config = dict(
    qk_norm=False,
    tie_word_embeddings=True,
    init_std_qkv=0.0164,
    optimizer='muon',
    warmup_steps=200,
)
Each number is 200 + 20 x the weight over the matrix's rms, rounded and kept within 0 to 999. Layers, rows and columns count from 0.

# layer 6 attention value, 64x64, rms 0.0795, rows 41-51, columns 0-63
211,231,243,196,199,202,202,197,212,185,219,214,178,208,189,176,179,205,215,178,186,176,190,213,192,195,214,206,210,205,223,177,218,202,183,235,210,174,174,187,198,221,193,159,177,200,218,179,177,204,218,224,199,206,204,216,199,198,213,172,186,209,220,206
199,183,177,202,179,204,203,218,170,195,166,168,197,169,221,228,225,186,213,197,197,193,224,198,195,197,215,183,191,190,182,219,189,210,204,183,212,190,213,208,194,199,221,233,227,193,201,236,236,184,183,168,178,205,188,204,239,167,180,229,244,167,227,204
239,185,207,174,179,151,245,189,207,195,202,220,170,208,223,202,165,209,216,208,243,182,174,229,193,187,190,174,180,211,217,186,152,213,238,205,235,174,202,202,195,222,155,209,207,186,200,219,226,174,179,207,210,181,181,239,232,208,200,203,210,188,237,174
259,192,189,201,204,170,255,192,162,194,240,211,197,191,174,219,207,157,216,191,190,193,194,212,191,233,166,238,210,218,202,181,207,198,207,224,212,228,242,191,209,189,193,163,178,149,200,185,192,183,195,184,203,200,246,182,223,160,210,239,199,200,161,205
207,186,230,173,200,181,199,186,211,201,213,195,203,198,180,200,189,226,172,213,209,177,217,190,188,225,194,219,181,212,208,194,171,184,213,197,186,244,227,189,205,201,201,170,190,203,194,164,208,187,186,208,234,217,198,219,178,216,195,219,218,194,183,209
174,205,172,219,192,209,173,204,217,215,202,186,239,219,181,206,193,199,178,196,198,183,226,208,195,192,220,216,212,215,203,217,170,195,190,186,210,215,203,199,218,204,208,222,222,189,229,201,181,199,194,175,202,206,205,149,213,195,185,223,186,183,184,190
203,182,226,181,211,222,206,227,213,184,199,150,197,184,203,194,209,217,195,206,146,177,224,195,209,231,249,175,199,160,187,224,207,177,194,211,212,219,190,196,201,210,213,185,202,208,180,208,223,174,204,182,170,206,194,237,191,177,181,232,215,163,227,249
176,228,184,197,204,170,202,209,205,205,224,210,210,193,217,187,200,186,158,227,178,207,191,229,195,179,199,222,216,225,183,189,153,214,208,218,214,196,225,188,242,211,206,182,197,174,196,212,201,185,188,202,192,205,208,189,182,189,197,201,203,214,204,196
192,180,210,192,208,219,237,216,179,187,209,225,190,214,200,230,189,223,222,209,176,164,183,151,201,232,206,172,202,218,194,206,210,166,166,205,171,206,213,189,205,183,185,183,194,220,183,206,197,196,194,200,212,208,228,231,194,191,196,220,187,203,184,225
176,201,242,209,168,206,174,178,200,204,169,159,195,236,210,198,244,193,212,178,217,183,218,193,227,161,190,195,207,227,232,230,228,188,171,198,214,147,193,210,216,213,201,233,225,198,241,214,208,196,230,172,181,187,227,189,194,219,168,185,216,147,198,181
183,163,213,199,197,201,209,173,203,198,179,220,218,202,184,194,168,205,243,185,204,222,211,206,183,176,193,208,190,204,205,190,213,190,239,195,167,226,201,230,203,188,196,241,169,214,192,193,239,222,233,178,205,197,185,179,213,197,185,175,216,200,172,192
# layer 6 attention output (transposed), 64x64, rms 0.22, rows 41-51, columns 0-63
210,206,224,172,223,208,227,153,203,189,188,199,200,198,190,215,213,178,185,192,200,184,210,212,191,208,202,179,182,221,200,185,177,201,196,208,184,214,209,206,199,213,239,212,195,219,177,218,228,212,180,223,196,219,209,188,172,185,194,210,190,191,186,203
188,195,136,223,172,198,199,222,192,236,192,206,204,193,187,205,192,230,223,199,181,223,212,217,192,189,230,209,214,163,184,221,198,180,203,219,183,197,189,226,182,209,186,188,202,194,191,176,187,172,199,179,213,212,187,237,199,235,179,185,211,225,228,201
229,178,175,196,180,192,230,183,218,186,226,213,180,176,135,194,228,184,200,198,208,165,223,205,155,191,184,197,206,210,167,208,169,214,206,214,229,227,180,211,171,232,161,194,189,218,201,227,210,181,207,197,189,208,188,222,181,217,214,222,203,244,235,214
201,180,204,187,200,183,217,193,158,189,181,203,181,234,203,213,184,169,175,189,224,187,162,209,227,218,188,173,216,167,228,235,199,188,173,231,213,203,169,224,194,230,185,181,244,187,189,237,206,183,239,230,234,209,193,145,188,206,164,229,223,199,220,208
209,183,238,193,172,204,191,190,214,169,204,206,177,193,202,200,191,208,210,207,218,187,193,200,230,214,203,189,201,215,175,210,221,222,193,170,207,206,213,209,192,180,177,176,227,205,193,219,208,217,193,223,159,204,205,184,212,210,220,214,208,167,188,200
187,202,198,202,188,195,189,199,182,210,218,198,231,198,220,200,166,207,205,191,225,218,212,189,190,212,202,226,233,181,222,186,216,177,209,174,193,172,210,196,187,195,154,187,204,208,211,188,197,227,181,175,213,194,212,191,215,200,199,217,199,197,203,212
203,203,167,205,176,214,210,172,231,217,155,196,210,198,195,208,170,219,231,190,193,225,220,233,227,205,240,214,228,217,177,196,201,192,180,209,164,214,197,203,167,188,251,190,222,180,187,158,224,161,199,178,203,225,205,215,209,209,208,184,196,193,183,156
194,181,169,198,211,183,208,203,202,170,209,185,232,201,195,215,172,197,206,210,207,221,191,193,186,225,195,231,205,208,201,205,198,168,213,174,245,225,214,207,190,221,181,199,176,204,202,214,196,186,200,198,211,190,199,185,199,181,215,215,217,189,175,204
217,224,188,227,203,224,206,186,205,198,203,204,181,193,179,213,193,203,228,183,196,170,197,185,249,184,196,188,210,218,191,200,207,208,197,218,192,207,193,211,184,175,203,219,230,173,165,204,210,194,220,230,216,237,212,181,214,172,192,168,193,192,167,180
193,198,205,189,194,202,188,173,188,223,221,199,202,211,194,207,209,254,224,189,185,202,239,239,184,185,241,202,193,192,193,159,230,199,204,205,220,163,178,249,197,231,206,196,151,177,187,146,191,243,173,180,207,207,227,187,202,207,184,185,162,192,241,211
167,199,230,181,190,216,184,223,191,217,209,191,187,190,224,208,211,192,188,205,226,204,198,210,214,168,159,212,190,202,201,205,230,207,195,218,189,176,173,194,226,208,164,217,160,192,187,206,192,206,222,199,178,194,204,221,213,226,192,177,212,213,227,190